{"hidden_size": 384, "norm_place": "pre", "batch_tokens": 131072}
Each number is 128 + 24 x the weight over its row's rms, rounded and kept within 0 to 255. Layers, rows and columns count from 0. Numbers have three digits each. The size before them is the row's rms in percent of the matrix's.

# layer 10 MLP gate, 1024x384, rms 0.222, rows 495-567, columns 192-383
101:109124084127136142137140138130106122118090139123140109163110168134105118108078116109134153155111178130119137137143145111126114124133157126127182114125134165080120136156093122171116097119118171154149124127118122137108154101128126146134120129107136111126168101165110149161114149134159131126086088133164128180107140099116125155152168125126123155157132116129122143176155074125150111158118116118150143129092126126155158127158113125124104193157138123122143136121073074079116089142146093072141156159102110127157185131145110074152106168094087152159124111108144128133122141130132129072
103:109174144167093126122170117133111128150125112111118165151134125176136110149150116088159152133121095127121118113078102138167166144121147170147161119157118142181150167070170135104128134137113124083104141174102143115162131123134142119089140158115116115136171118131106167153125109126131128113153144140179112134150156151125139104154146109127111120155120097148152151144145115093105153096132100115153105146109079140130133118137164130114107156146118150160133141132095081097147107143173076127103127155114136135166135123163113154144071087155114105157095105164131121128160134138119111148
093:116148131102153153144053127113105143154123126072134120099147104159141136141125132127153136143145125114123139127150119095088117123146177196108114147095126116164162105123181119116131121129117169121161102136165079136136124123102137159130127081128129133162142080166128125121115119140097119128137129110125118080100134124126140162108086123093119118142094158124138158126100136138133127161149146150119118106073094098162113134071150074127127146134112170141097193122186154123137141106154147135122147173170107141109083141147109129098153097125144161130104133158125124111169110125152146145
098:117155152144118085159163115125131134123148146095129161139110121155151159084170102109141127149139078129149126172127155135138129116149130121150124123129129124126122067120142136111169072120160126164128107108138095098092101104106118149146131145118133167135151135153248101132112105128123163192129110147123086147139145094096135135124154070116086096162158130098175121133138132142128102133139101136121141116144124107125116126105086121118181139118192115155109121103139118162128101083132121134135124110105124114135113171109113123135132097150131128120121176113141116127157130137094114126
105:120099109139165142123136150126128134140153107164147096106160127133086119122157132133126122162122145113109158113098155109128160165147124161126144088139153161129201127107108144150133157132120115113128121112111153148136114106141164128159134147145124168122133115082094101145152136126147161113125132170108162118152169109113109145142120123096141126077116109151170145127144154129112129150139151131182119103162108119124112152066076130119122142171062134090125114151156130154147164133155150146090180121146169148111131129121110173112118129118094138137169112095141122138169094152149097132
095:149172164131104085134127053127159184132106108157140139169158115131116144144156149126143131148102075094124114098092098111122123154110099093177107132138137118121137159123142116111131074104165140098129151181146127127138127142159140156173092121088130119098096111059117130099189112108129129107100143145139107114109120109095141137137139118118141119149110103164167150116131133113125131102160145116130137133158148110128160115158130112153129131154125114125122138122134166117110166098062137116076152169120116111142127105122113125125144111176118104159151103171141071146138125095161126144
100:135146121113075136097131142183138161150139115132102114113096134163090145152108161124149117142085128134145165094137151124113111143120121114077153127176142106105128147107135175172145147134138143096144133132190116134141170176128138115098153125108109135127129139151140138123112081112199146178141139128137104126128107095145121116136155120127140104139122136141098150098091199146127177116140132139117092128073100172059193127149083122087101165131121144123098167156076114107174123109104160138164137142150205137116091131130107130102143110131154101099172151139157152117108145096165140123
103:140151124138150088078145104114137101107125140116131119109129140118130147130129110123124120136160156123168123093122136115140114102120053137052102100107167173142157094084162079099115165160146129104107161142122104122134148151114165095145136163194101134115135101091109123112178102104142143146143129187139116053127124117102175166154131128128053156145134104074129139162159122108100129123110133108096145123137153103092117123110108112124139141121136136136126159140131122151127151112146177115072122132132130150144094113118155137100115186175123133098137151085134129114115110092107082144
099:123113124126100109104161154131142128139112122119185105149150142068115135207135075104130176131118119112112108121133181128159100118128141114090109088147113165185142143111103139156098116130185147140132144125113150118146091114127149107103135113092156125155103145125146117152148153124192145139105100083122136113072104142122118136111137104102089084127130114137097140142121125118186145074122069128132141123115118130112144103133125099087079134141112156131124102141127127126138100125104166169095102109136157135133072139085129121138138119147071099144101107164144114163072109110140123131
101:083090153112138099115126133074131132114121181092100157116139138122123115083154122123163116135105131128138098103098106144110142149136117150135109158175139097148168106127071128151117141148102142094098131138129100140139135124086124131101152113126102113139122146166098117168155105123118081153084105165171110119153104155106155157109138142123113178135138135154092137159099133138133159132132134124158132121106126150143104127113100128124147142122145132152113125120140115098136090144107128090146145163149116127120113104152100159183133145110144145147105134144137164136097069145121176143
102:160124129162176114117122176135153115164117119143130088105138128116147181133145152145151114159157124124125179097120133137150123167152147097095142090080137164149118148153146151130135174113154152107149134135138133155147112100123147119129150097118123078131134148144084152133114099151116090115157135122129152123161125114121111179145138097143175139111118149122115153120149102088120095135166132115132146128140095130098142109124134131118121156161108163122112074099152112144112142138098117124083156077129154162130072140146139126168101166167109160121142143107073145102139105096147139109
098:122092117157111108165143147111120103136148116107121126117142134113135128085128119105153167184164120119131172170144128110120099114105146095168153153110120164170164124144105152151063134101103119101066159126097158123084079098122130130102132083144114129147075090148131120149139148158135135122105131150130120127109121128121129115112180153125158126127106126132142168133149121122145110116095132129164129139078129178098169125130145162078137124097140115103114142117101130145140094177151100149146093124115090080138144101148147140117134105152123110126124146130095106084107150104118093123
097:149112178113153114110162103146109116119122127168168124104151122128148129121120113119115129156134144145111130140159133113131149115127132135098099070141167106145131118119118188098115161092124098135150153098147155142126102114113117118103115157121115142104137092096135118115152146162093110119089071120124083174135104124120066102149120104094166111142085112078138145142118138167100113131135102080128126126107108124143130107117157119132104148167104143169135125127081137098063087151164138099134120118101143175112102110147093146116162117113109101078109064159130157152110137121101133148
098:120127123120155124178167132143116092168107162156079134143099133125147154085099110100115143136116123167116147128109138128161115099141139136097165108127145128144162098130121114146112124146165170104178121119136117099125129153085102183082109144121090093139150136077173122112151137138152104185163151112103135148149136161136130130115131144091082127153131164123119133117124091139086133094105136144139087156115117122169106114133141165163138161119138117166114095101108143116155112140150122104146135090119104133106091090115126171063124149136126104112097130162145131130150144110080126179
102:120158159126108136084155133141166119096140122091109139098138106140136098107107126085126124152149132118142107119082127107126138103114106119102177123083167118147161149101161140111136075139093125132117134136114135135119090122105156130108138138095123125115119160146081128120152112125126104089133148123127122140158133097105098202124140181111107143156128135148094158140144097127147139141149168117147124123179170135080131133116122091092145117112136091131122148084123106128101114129081137120093160143105139118093165129143116144113113114157109126120156193104111128124168092110128113111
105:123131099129077172150128137096178126130123203076100116107152176129162134126159097129164139056163159135119169126142144100123101093083137119109168118140122129120127165126108154116131164141097113096122149119178145128161135121096096138136112104093119128132122161161139151135144099152119156139135204106114143122129129120155126086121149147079128117141120148154135093158113107115101133131152106145157148101147187116134121103114142122104119148175171135088145134115147101141164153140123130101167086110142093094134096133121103123142139099156126102071116158134085115086116134177151160099
098:126125114075133163106131105147130203136130191124134127121100058150153137128182119149154113112127121132155140157139109169155145143140085115124155100104104146136190104137129141094107128120140122115138172130111136127125145161154118091112148111139090132105150089155134146129150138148134150128089081150122101133135102116105151129118144170147156157118141137123155096128159114179139142148156096157129136143115162134186169148128136112158138109132138122113132161164148186137141095108122151135118132094116153158085142136124110127099090063124137125107098148131154121125117108151128149118
105:137143146163089169100115099137147160119091145154179099104184131127101153076140138113132128191144090164114210109164152127102119090111155148110108097174142129115121118143136126113137130131129096109168118138097123122100107121155170095157144119102149135157114106095097137132109147158080120118132140117148135137133185148104105138092126130107176164165106109163149148149160133176109095119131088127125107134080106129146129133160086164079123112159132127129083136111140087124130153137129110121119126113127122115135112189106115182139154119148102155096116110142120157138126155113143137113
100:132165131107163125107106148102105066159141142127143091137144116138116150131124105096137108160108139091131103110172126108117133105150096172153137107108182116129114139121141142150131150115106104118135106163146152151106166120163161146102118153131143126132156158133154116087161129128120110150126148118137108128127172086163121104138138197124120139129146130147126149135128119113130172091125135139127123154133092138131131135130133125150168124114116152133169144161092176164167110123132166109081150154161113134081122144131142111139150113112098155135134161093136131094154132127130127134
097:155118136142124099129094116137162153106103130129155142122140114125134135115153136148159101155144089157102133108144150141152110156103151138081132133111163114109140135109127101137154155125148122167154129140087130129121142129126108131125117156104109133106129145118092106137102099144115102109096083135126082130153099097124126109119138146141110100144091110131136161129100116111145176083141139122139133120111119084170130103144116133086184141156138160124171115136081160176109129170095125083135132167153114093105149131137131077126097140125107099083152101127068154138110108136110133160
104:134110123118108149140098102146170170156150148125129146131146131118064118114099159144141132133106100161107095175151102109144093161132125130100099125133096141086116144086139151159164148161096143178165135163117106126171114158136133132149131124121130118169123107117179143124108120130110147109134119148123098113114097113079142126143145137170117139118124128115146134109123169149140140061143123099118150132126136130113138169158119108111091169146100100142101089138099096147122089146106086107131133117132155108120121151111179144123138135102101124148137170147132098106119137153108135129
109:115155111129125135125119103123130125143127089128102110128175126108101136133159081135102134105129110099103117156121154098127111089111090129125148084103138155135121095102146144150104089125130161140122125157163105168139124135110107105176082112075146129109130141094086125096064103133149148144115180125151133140141131139126121126158135117137111110136045133127126141141148159105130160083109107075138113176119128159108129134136109125138123112106120113109112123108123150098075105148135104056060157120099134118096123154144096137128144139142142121065120149156090141163099131135115098181
097:106144150126136111120139151129177160061104140144144142095141143115121107151123109113104114119113135154175138113139125170124097171112135142096109100093093142091126136120130127138076118130114178120137115119120109101169126110128159130167122113104131142154125121144150138136120147132156121125142134132170124170122108107165104115161120078097161105139125104144129163117123094114123107152175149085128126143148182103143099137113140108108128122121172128150129150096157096124155183115109124140119103131109146130121066108088129142091120211132163105111153101122147106167137118108118131133
103:115141148136144102164132139144178131146122133085120126105132157203137115167152111140097104118175103100106123092093121132145161090143117136164111094116149128145141160095094175134166137117150135125163113145123054150110099158132158100115156136137151125145122143151057178137063125104125157160119106171116151176166098122151100097049149182141132161141135167104106149101127129170159115160127183124118150111133101086087121117141116097147127134110139098134111140154159103155136132155126132133121166133134135098136089101156095169068133130164148101137171106104125177130152094127135126127
095:134101123098096160194091122117121156179097104100120132122145115142129149128087105101153175138137110137132117109120073100158130188138176151133120104144138123139131140141158171125103102114139097124132128090119107116113145101116157137088159091140164100139159103120113116140096158098142153138112130097105146121170120105095093140155143082112154135072147124139120134178116169072113142123083120110161145108150133152167119128129126123108106121139150092104148107132150130133146128156084133097141133173157158121128139174114121157198160167128135173097135139137114135171120135133153146145
101:113122073136089132152124170103141098115156121128076126111103140120135137121095152073163115176116151162142149114126118137135104173115103166125138143090125143118156123112159125110138127122122187159127095137154137161137129129104102101112139111097103145143161136109127184121170139134139094129139134144110085134095160099123111125158152084106096089174098069117137171143074150160119103157154185161159126112123143167125088145141109138137140117086115111117137153117103150120126128150128161124147108125090124151136145120122146149151123162093157106138152093148135143136097117131146144110
094:125121162135108127114122122164138114122112154166123094119087148141087144125138128114159162153148150170120124076146094140144151140099134145121157160126175138131135110115098156120123164117126114105130116193113129137112119136168122150071124158113117131156130102168083126065139131121101073106134148105143095107083136128131118104130129132147113141086137147116146108120076148164143138144126164168147087073133110109157180153101148138156158119127123100127098096113142132145143124174116148131141124112128131133146127107110125129125100136133114115127117156123130126117132088105119115134
090:168157174158148157152148094151142127138111108130152116149130141141112157178042120104169130158141165106156115146100155138105125131102125120137136093117124087169120174097126141148137144126105122123154145117103124069100138111128146106141140089126146103101110136104168119133120134151104143148118117133126100144123066137154157141138114101157146103113127126137117121123151118093108087086147125154160160142090123113120127141140137151139133109107149172116143091116162161127141108085131159113141140136160114124121115084185097099143116101094121147141124114142126080119060123095104130117
102:140151116148112162139116154093054108124174113156149108053125156125136116174119097150112136142137125132096098110066098144130145140148126134138162127137151121145113131151089121126109160139113161133138106133119064142121154126132131160134139097143110130131138105150122136126095140151142108159103104131094148129148126108163122117134125163157091106144094127105126115116097181109087079097127190118115060132141166110120115141146095102079172133082184133093091110137116148130129121146169080096113167106082137081164100115098117085176109177125153109129133115131109127126148147132122137139
101:103101174130128124121155123176135144138136117125142125151144149113141147111136142136127147161114192106119138102145120112163122124121124125139099129122121138121137141148104114108124134106150120128105135151091092118137128107094100178117124144121110128160151121170089118152136072128088078163092157145160140125146133137130116117127103130133108126183124145130166122117159123122148126107077107120122119126147134132108176141123107135094117106158141131175138162087110098142117096146109118122160096125117158076130123091157102113144158130109168121121141146132099135131135080073148116114
104:107156130159102131116083118143072129114103170102103117090114135150086131160106125159164140097115112166162166126114105099112111170142134112162106112122179098098114139143147105103162102079101111131115157131154118128097117140113162097122106100144107105131129144106111121105070124156101118109092093131144109164141158154137106179086152120097121113083109129157131121131115128122127139116107154081141105070116119121158153164099102121112128116161097122177152123145115150148132131126150125126101127132108116085159159107157090105173091142148131136092168125159148162140130090147144144118
098:117115105108089137120096107107120129107148088102083132117145129138132128118146137139127110118187124133147176118125113091173108146140147124134088110130132179160129144134068116129138110108121154122141150108098136100150125150144081142186144128103126106135162131143155078086108122164104142108141105118163133158133107114109072097116202159123150153121110138152130095130112122101136155129118110117122139123106119144099108111157116152099106113120126050105095113108137123142116120121152126102155109122133116133138136151137144118106101138104085121104150134186154170113123118113172119138
102:122149167121116124134102109119115093088063128131115100089095110136122119146144120150136127174113133154118113153169114107133112095146100087157090115106132111152143133140100147165101124133142127153134136111156095128122137150073133127124143118162078134174102116101140104132131125110140107106150117137136108124146067129085176154159126150132115154177123087150146165095117119143116090138132109133121136159157101140112158133088078141158128133114092091118161158120062150110135141151086134145150116131129106083159141113106103126121115159105100108108157144111085148149131087118150121141
102:117119143127141140064151074138106147133116114136137125124118140123133175143120147108124114081158097137090119189087146143123159112131137128135157114138120158149136102143169116097127114088143120168141155138156124136152148079133155154116125125163109144149138184147161182119129099152089076150081149157153167139122114122128151153162098156093119113087144158130133122130124133144155160115104140129129132143147170100184174151140136113136151131126125122145141121155167103186105070136110125152129136162187155114148142089160123118173170125135156150139132154143112135161125141126092167113
103:131119169141153112051127089127132126121154129144122138110155166151082178154122080119144126127132140121139179122085124133131116174176154104114137153131113153118154159110160057125133117149085139162143148105128098102163165128153120124125172163138092176112145128141139149127119111138193122148104166175119143120130103120141101092140143166124134138102109134094124123192141142103129151134115092114148140111127083073106139115136145117113145125126094110162129168129114133152090100110142121080119141148131135122076149118098116084080141178156133135135123131184096121098133128149124174117
101:126140110104145137141121143134187111131122155099132127105150121115106134112129081116117143127191097121134117137153166154171181148128121175092139153085190130108131131128163135157120127114094212096124115119127134139108144194106137141094170132138173134136114116167108147100113095085128167137132128106159096119117097156134111123124104133130138154097157133111143142115122123126156144199131160113122138117115098132127172169130129120099079136107162151108144126167131119140126147134123134132118188105097100150152095129159112138128135138129089139163177126132119140127132126138099102206
115:142088135097120074117140127133120119123149135119120089151130069115134110107124059127167144102171092147129125137167118091115152157126108100117120103135154119091129116078124139145102144135136131105131123141114146149157119125092083143138133144142140127118115119169218098086091129126122132129114144155131112128143135131113094153114158129153147142142110136110119128138129141103095073127098127124137119100114133129097105106087116083183149149093160117166056099122110119151145095125105162122199120128129123130124076125103107137120114107094134096122140128135126138137134130124115145096
106:124122127146111165109110121120116163121131109132113107126123166120130195135150138103175151144128107118145163134115135124130173148124124138118079103128124109113141132092106146127132104127128111124110097134105127144182149106162143136141150151153125101161139114092084138153126079125114180113072127175109128132146153098086139147127138188187140155129111129168119132147130154146122142113118126161104098141178177130143183095128130130084104146129139112147099155180126111123142138141104119110120115124097157138125138166105119128121110145141149119157156118137161132151104123106155100140
098:116151105111132135144170126139107132123109167097110116161161112086142150164088078168153064158159138122104093105099149175106110157134104149107133150116130091135128132091109097152100112107102113164149139129151114127133106129139185122078163112125137161150150117128115149127138147111098123153110142185136134142102083120120101159116125119104090125136151077135161149115159149112106062138108143101134078181097171135111109094168110157154143160103150134111114080142111140134153118126129173102124121115099118094149122117137100130115133110117143119147104126153108134099130196154160146095
100:104125166104130140125125169096159142151141114150106118133117113152133063127095140118130100163159165133104147145156136106123136134165107119119135108138127105128109112100146119095147161146152112119126094158142124138152157128121168113116168158133134143135142139113123134116149089092104121121144146103110096133126071153154127116155138106103066115164186144108122119150100108123156139173108090131132121135112134111130086165116083117102139142161143128125134157094134103076122148137108110134165157095105090128151135146105151119128106157166140148122098085146091094181174092090103095097
105:120114165156137170114075117147106132130131122189111147141099150114145144093141119165125146119096155182072178162143101154092153114155124176083177081119105147093115157186168162145159178120106128130071124120154097145120155116136119136151122140144113150149105121131112112161112102104088164133122118105163094099135163106111173141106164125158125106151098135156140148106129124127134144125121105147139114127151136139159137112111110122114088146155165113112104144075136104090178124107138153100110128135131126120130075136116120144108091126115109117149100144125118138148149141115128138119
103:093153114130153133130109126132119105134129164127100133117104173085087112111093133082109128144139162088121110107107161054098147119146157101092153111169093140104172137135093134127152146120096121108176125093133183106092153101126103143148137114122124146122165108144110147139152131140148145135150113096111150148121109112141145105082156108147119121085116100155090111189118130110131137186090132141156127078132099130125148102151140113133130139078139086134110145126166144126178140131133118145153149167093133137130120127111139155116165117146134155167127170141117123100122121148125128134
109:135111123167120145137120117132148154120156164115110139128120111153148091138114075124160152104136137138086128160153107095119117108154101129115112125180119125175161130140152139147117160166137087142132166160152139121142122086128152140123118133125168111137114107145158199120158131158101144124124152139108110188160106121105102161123088099108127144132142090125127125118133119178138106111107132132132106124110102168165172110165139146147137088139132128150122127130134140113131106130122101174146098130164169153110093123108122116101110111133118181095130119131133143161131136062098168111
092:105134141095102101131118132157121106151143104154140121141136188165122170157157105166124126128118109161116124089148126142085169085097139099100110130109140139164139118114124112127160135096121128213150144126133120134098142148115160085124101137125173125117139163109117150138108142088128130113139171111151140106117135092121167129135140102112143138137145145088103117140124155089108165123119141166143147103180098125168162118143126143095141127124124096089138100088136161070133107132144174106135160142118128132134083089118102108180115099176100114188167124147111150161136077131110094166
099:118147078189157144123155131145085113124155100194136119173170117143141153125156098144157104117116113134144173110138094138165144160149110122143144121102086106155131148113094151123140117159160141108123160109090139132103139151108115141125147132092088133115144132127132099165137118151137113111101125132103097142159140079127155145136071160100172127152129140102144112092132136146145152110138137137106109118070095101106109063134098150098124142130125144136107092172131116106088142105151192138139155130143160126115091149116137104099135177158093143147109113106129144141132087168120104130
098:100132118149106097127088166166105163106110136137096156110157135136142149123114122127136095164131115128171125091099138121137145099133113129110132108183118122139139133152153142175092139127143148174161093129094131160094106130131138152138115135118086135145130110107159078131129131136100176127150153134151129130166134156086124099130119120104091135142115154112112135098108184150142113109080136131107120146180128133101108110148080153111135125118165101134140098099076095156068134108116122150137135127127149175124089099121097096163162106104111134111132116094126134129126123090119107117
101:111149138137163102104138156117114084147119093107111177148125144126154150146135110117137068148087078127110105171139144113114114110149126140153106143115155190139169168156132102152083117157117114145163114107119109155128162124128153131112127101132125099123100091130084130154085129116145149118121124113124114180139117127106159098139094128128110133136071136126147104119158139128106135121118132123145127101115083097157139170103149116145145122139156148119119140115125141168166152124109093105080119133077126131151150082125114115150159116130120098159131125153107135129107113105168122113
100:120121138139133114115155138156143112088135120134139132151099121120121191128127139126099127099129114093136118133113158099172232156081115095141130112139072148100114114123183177137147119155128131150183125148128152148146172088122150087137129131131132105137121132133093149116139098131146134112136140114133144145124118140126184149124167081127117122156105146136152122113116074115133117141145156138188150101116095093111159129121145098162097136127094135121110111115103134168109123178151081143149157093103137141126151155142157109162159172139102140150113148069091106088122163129109130134
100:120173153098109152120133123147142161126103169181157110120139141124147093127129141136119134129133134132152123079154132157140176120092126126106162131139116119131136126152172066166087071124146070092064121135111141108114110119138120148167149171153120131118140132134154113125161142132147085136151147147132132123179138124101127107123158157113084094111098147133120112167141137139135097110133147099154062163125124138088141143107108120100109060156168093124126092131088129171127143149097137143149097092113140143116104124145136128183117132128122103123094132166113120136117152154088130129
097:073126154138101147108153155113162149141164092145109098110100099157120116135173169110108099156082154139098139178116148131118155126110134140153130138134117142128104133126080168133092135143131150154078080140097123103125126120143141108134078132108116132152132116131093124157159138154150140164140157152145122096131130141123109174132142110137148105121168154136110159132098133158125148148117095141131143173178130133135127153094170128122130136135149120099110135127084074129122141110107110090109123142118073147156117129121138124130160131078143118144106164161098126092127117134113097136
090:160162102120124143148154122089112142136135108125160142172142091132117164099158126096110126151113142138041121182130098147149134156120150126122154142155120096137140141132132106093102149139111110061117156111163140163143126138168133136182118114106137142102146139074095107129129111140165120112101091141085081122151148134135161158111161128142124159139133118096145115111098082173136132120116128097115142149145133164111097109148106150117123116099139128107120157142118187126144124077130149155097090116134115123165105143109127114155114143119114138125116110147104138129154146114102150145
101:117119108141142101142099103129176095106084118137129110134138098140080111145093191164106126169109074156109136125078101157139120157137132101133162138148137139146106116132152124145149137108115141132093123129126096138167086140147153134131122135116130178090110119127134152166107161159117139146124119081123177080143127169136099140147128127117111145139116127155135090167101144102158130125085117132147119107111105137128080127169141099150132137146098142119127103070095111120140111141115166118105098121089117153167108130126134163114106124089122084125114124162137121105107132095128127106
095:125110118094117112092092109153126086135131109132105117127149134098104116156123110114116175078141112174109136159123074112138115130103116130143096125143158155108142120136096141132118118102148060170119110134129131117136126094119114179126146079130112162152138107116094108116097154127112120124146099116125130130111087148135156127109130133134155158160133128184126149115100119112184082175091105107117171144111140086095127134130147128152114120092130116166132144118147097134124145110132127083158146102128123155113111135104156097142130124125102112145163110178167143140137162124127156159
099:109171116116084079128151120147139111091130136147135135089131159153130148067106137116143106135157131128127198104147109134123140139144102103112111131138120105123178110133105136142113113113102138134117163120132114139112109150156171147168147127150122116115096103134172141130074068152107133115105184147126142150093107088155152148086149111103157185154108121105122170095141115122143099128138056106170108129130114116122182171143122167111133127109110121099137125087129118167117139123136143169185157128139096092135095151129155116135137116119131107148164128113107150135158138137111113109
100:171137152155108163085155102133143149132092139120121117109144108111132149151106128159113146114124110112144134130127121136134153161142168083103106150131158120146148117121126095181117168090154116120109112145122130122134142144118159157085184108131115126154125138170155142114160124184132156163123126160089096083161116175129153143119158108139111140117089076139115134158120131131104131111138106093154089144106159149150168138141152117115082141140143081054107123145159117103122116119086141150140100113131106127135147158142112131152096121128078154132142133127135128165102116134081132167
093:147107131114164103118170088124126133103100142145174128073138113097165124124114094166111136150123099156138141114173161170111067151125131108105138131097123180105077148149148126134113118121110142140163100152104103106083155136097103137151145154130130117125131121170142173121121129120118127126135127111109111133109098108131134158111146123127143116128133144179149141074141091149157119095121151152144109169146109161110091122165138119151095118153109137164081122127126120115146166120102142152140135134122129135154151170115130106106131133085148130109144184117096136173090142139090153134
103:147156135113154134130126090086121115113125121102090132098129126120109146156128096149131152127132129125137148152136094146137119136077158119109136140123139153102160145129135110100091143151076100117142157141093093122145124092143129144170117136113133123160171135154109151112151116174145162124084091116118112150141073132078103128149164094124136130103116132142139156126138113142077151120102140140126136098127138087090142135088146130141133095128109130124105103123138063146122138145124108137147108116164085144154103134158131126137149164099161104110087104137107146109124109170146145134
105:149136158125167143145141112148160154137189111093105143125098098167115137160133105154127111150147137126121130144157127120118126160130174118143086118118129148126105103136132109133171171081130120133154172126081134120110129111116181120175093124098163119114166125078171136123162143119086105145137171104152082069191118125127102152086136159126127176106124117100112107125107115081134137132142161135146130133101161116116133109115095160153096142156167106144135104090113133182124162156116135103170091145106132154164154128095102163144085116123149128146104083082136117121131106128134136119
095:165143127191108118077153126128117131129136155124106101087113117108132130169125114146106141135152107105092137119159163137107085181149144149105086139107167129070123141129130098131116138131134109082110137099121122087119176082153210095150132111153162126120125099120137126070110147142132112119178135125109125100110154139113163105121159143139112110142151088099150114126116160124128124105126093134130179153107150147123124117127130137131138128103171136144167155108113137131149125101113118144127146146148200140118130130140073160105156115125092134139131111111127139111129166080122122165
101:124152112150138177137126131125170125092122131130112133146124117147122138141113130120121128159104103121139101151176158136165124137114117147117129089129107150112127152133160137138150133140159120154071140126176165120119111072101167150147122114129156115155112091117196128133150116131113127066097116139085100135081159125149149088138163182129143123147142130119138136121148172131104149130175151141128141151154133143085109112154126116104118130150176105120131161141136118102094154128081148148150138122129138147123136094148122152135122130190122138106173095137074109080129100104109142103
098:137123151139128130129132136164144148121145145167073106131145108097124099156094107129118130127137160139148101132112110147140133130109140183143093106078153135138120146091168099163154109084109139140117141136124155103113132084136131152126103111135069151087105133100103135156105092147128120151095119148171083143188087140086132112130092146121125107123174164131101138075162117098132079123116083091146112183115129159125121139097114099136129152072156140127108113112108123109132119128066119126121129090123079143143175106145135112158191098084169138139126137088115092113100092131115159120
100:113101170139132154204131138154094127101120114133108167087100149127132142156099172108114098158151141156118125143142125156129168098161142109140184105103136134173133102151101083093085104134144118103158130125140160102137165106108133158116124171132153108128121102124138108119150161152101157158156108106125065111155114157113113088170129100125114121160159119131087112132132143144107102130121129114115097097098154142105111126122160102174147092105145153096137111085135118105163160148141161116130122096080170115117118153074168122148108106150122096125146126109102136128141120096080106179
097:150151146127119142133128099167145125131104164130181147117118129125101136094089121086120106114164108101119105092131124115115157100146106135122161080146113155191160122115127123154122121160108137143125147100144142146122131122112137084183136115145127113168138148082119106080173142145147081095173087143165173142128133128136170134107132152099085168169119175181111124161139128111125140209123122143154127138132102130133143141133126138159124165108110141132168153125115128083104137130104075156123143138063138133092092118118092091100147111174159144074127119127139096126165095130103110128
097:142135116146122114131133145107142126162149096113095145126145141089113103158135127097109108137138152103093148142134142142172183124123127095078097147124134134120123128121111151144148053127119144095126117145112131119134176125179102104121104122169080139051123103137148125124142123119126125182094125132127086137155169156109129107109129157154149104153131126133152140165079151132128169134131164105142117130153172097122136123182135121136132106139174124129143082089116065126127130169139157129122125130097091170146101141114118140105118062119110085153135129113133133127128157155166162125
107:160159136108115151112088123126148146056131111146116086134127140086160126152104153092140152131081146140146094086113157131108159155127164169093136138143096181134116128140135129154118141092078096133120083131119107083106097111142106123130134143140105077161142108128141149102183162129111127146140153117132127111143091089097128170110129124127139141135106140135163108114148157122089132138137132139106121140130159079104173126133107148163157097143141122122130150139116122117124127141133124163135142118117127114138104130146076147114154092118133120082134138179126133132092122145121143130
106:160103114092125118098125108148113143130128087175135133099127166156125112146117098134156097091147123097144123128115122096159146113120121133135145114149146120140131153184140156102105139136144127104164149104090113178112122134135159099113126076120081107127160133125127168132136078131122115140111105102184151143158149099101166107122139161164119115144111104152149126118104137137090129115118162115160146122144120142112136119133144150132162070125112100121122089146125140139108156117157126149161095132115169171129131119165159130120116099114130110212118141105163124112175107132127144096
103:110124158128099111141121138093089124058156123109133116107120113168189154130106113104174125160150097186129140129146104102098131098191120137162149098069153136120108167152112150109128140104096110146146121138128147152114110137126126097123098143185173132118137143139159113129142175104142150138083088147133107102175149064134143091127122109121133113132165120122145149106143125126106154145136097134160103128142134113125139148110096130125149105110122097155096171087171136100131091129086140110092096133110154144138156100130110132142093114135145131094133161123134139107150112074114103139
096:142120099109062068135163179124122116123102125122077145122118098089144166117137109141141093116145131110120126144096157145170073114135168129144138120144150143116127113119136149139124174132162105113122100146121106168100114099104144156134142135135119131143122155161092083152094105130124122124158128152106103127115166149086126124112124090115145158105128125091137144139120144159140142088087121167114098173141111160154160083147097160121137082127131079121115114106122120132108127122118099112141131126155151113090084121138106139156083195132131146130129090173139101141109088138107111185
099:161118122109104152093155124107147154139137164108123141162176147132108151140118119175133131117152126128131125140116112128136130132106123073128167075142132194122134181140137111130144099122153096160131136095158149131110125106160139137134160140176143162166118134127103134127113130132114142086106141106066226107157138164120157127107156118167116154135151182127121115133140095102114140134055120122126127150169088178089164140116125149072131108140132140150157143107125101109126138106098154119104136141149129138167135129110152100080144102109136137135145124121107126108156121181163141175
094:116162097124100133111157179125124087141113128133171177143145123140092151103107112133143161135159129145143141157138117131131161099149173121114135090113119123172155131131138151150128144169113137148133113092146097122185120159071159122102132129126121117118117125115120099145142121146118118127113110143132134138131127101116128131104124155103091132132146149136143107124125085146101108135119115133104128105113152105142099135154136076129126138132107158097135089169098141104100127106130163153140110119098091142134145128148086141134120164131088112132148149137130069168150091110105118120
097:125134114086121118140127186178124158169161158130094136132154121133119122107120135130107106138099115110077136122095122122158145118089111118173130118088149164134178119099126168132100107145127114089125108123125127136154129135148151113193084123114133121160155077139142184128128153157118144120157101155135144120113104126166178118108158119118123123145136126157148135128111142135155130086126149100118155150139141119116139127152143168089105120104112142116107179143131124141128126093092140136102140130122108111126156105107128143082151104162124109119136154141114108135164098093101164126
096:168148120104142158134165137113113125160124119151130105140123134147139094117091119125115140125111106136152130151093103122083104125120133114121126120109089146088114106138130095122128125144077132109103088147109143110140146138163126138140172127151136151097126094138101187121124126148116098176131109148096137145101139142135142144135154120112156135151115138107130124126126122111138149116104134126145112144118128134092117106114159127121129102090131150137102092126106091082102097099124068129118119141121136131107115137121152105153164121057135111115105153114132148094096145172106091138
085:138137115180116145166137146090151099118123128145138096122095149134118116123156123148128146124172140146106132105121124132117125183114108107129096110198140107138157125104145125180082176108152112160153136134144101124158155124118154089114124135152117141201120132174112069121109125147140105106127137133116149129161157144133094125145138144133090115162148142133140122144114130166125149070116120143115158130127145102131167116137162150111095145107129110106151148124127101095085085146118155105141125128104084150104118140140134151161119146090108062111133146142140146106160142151115147118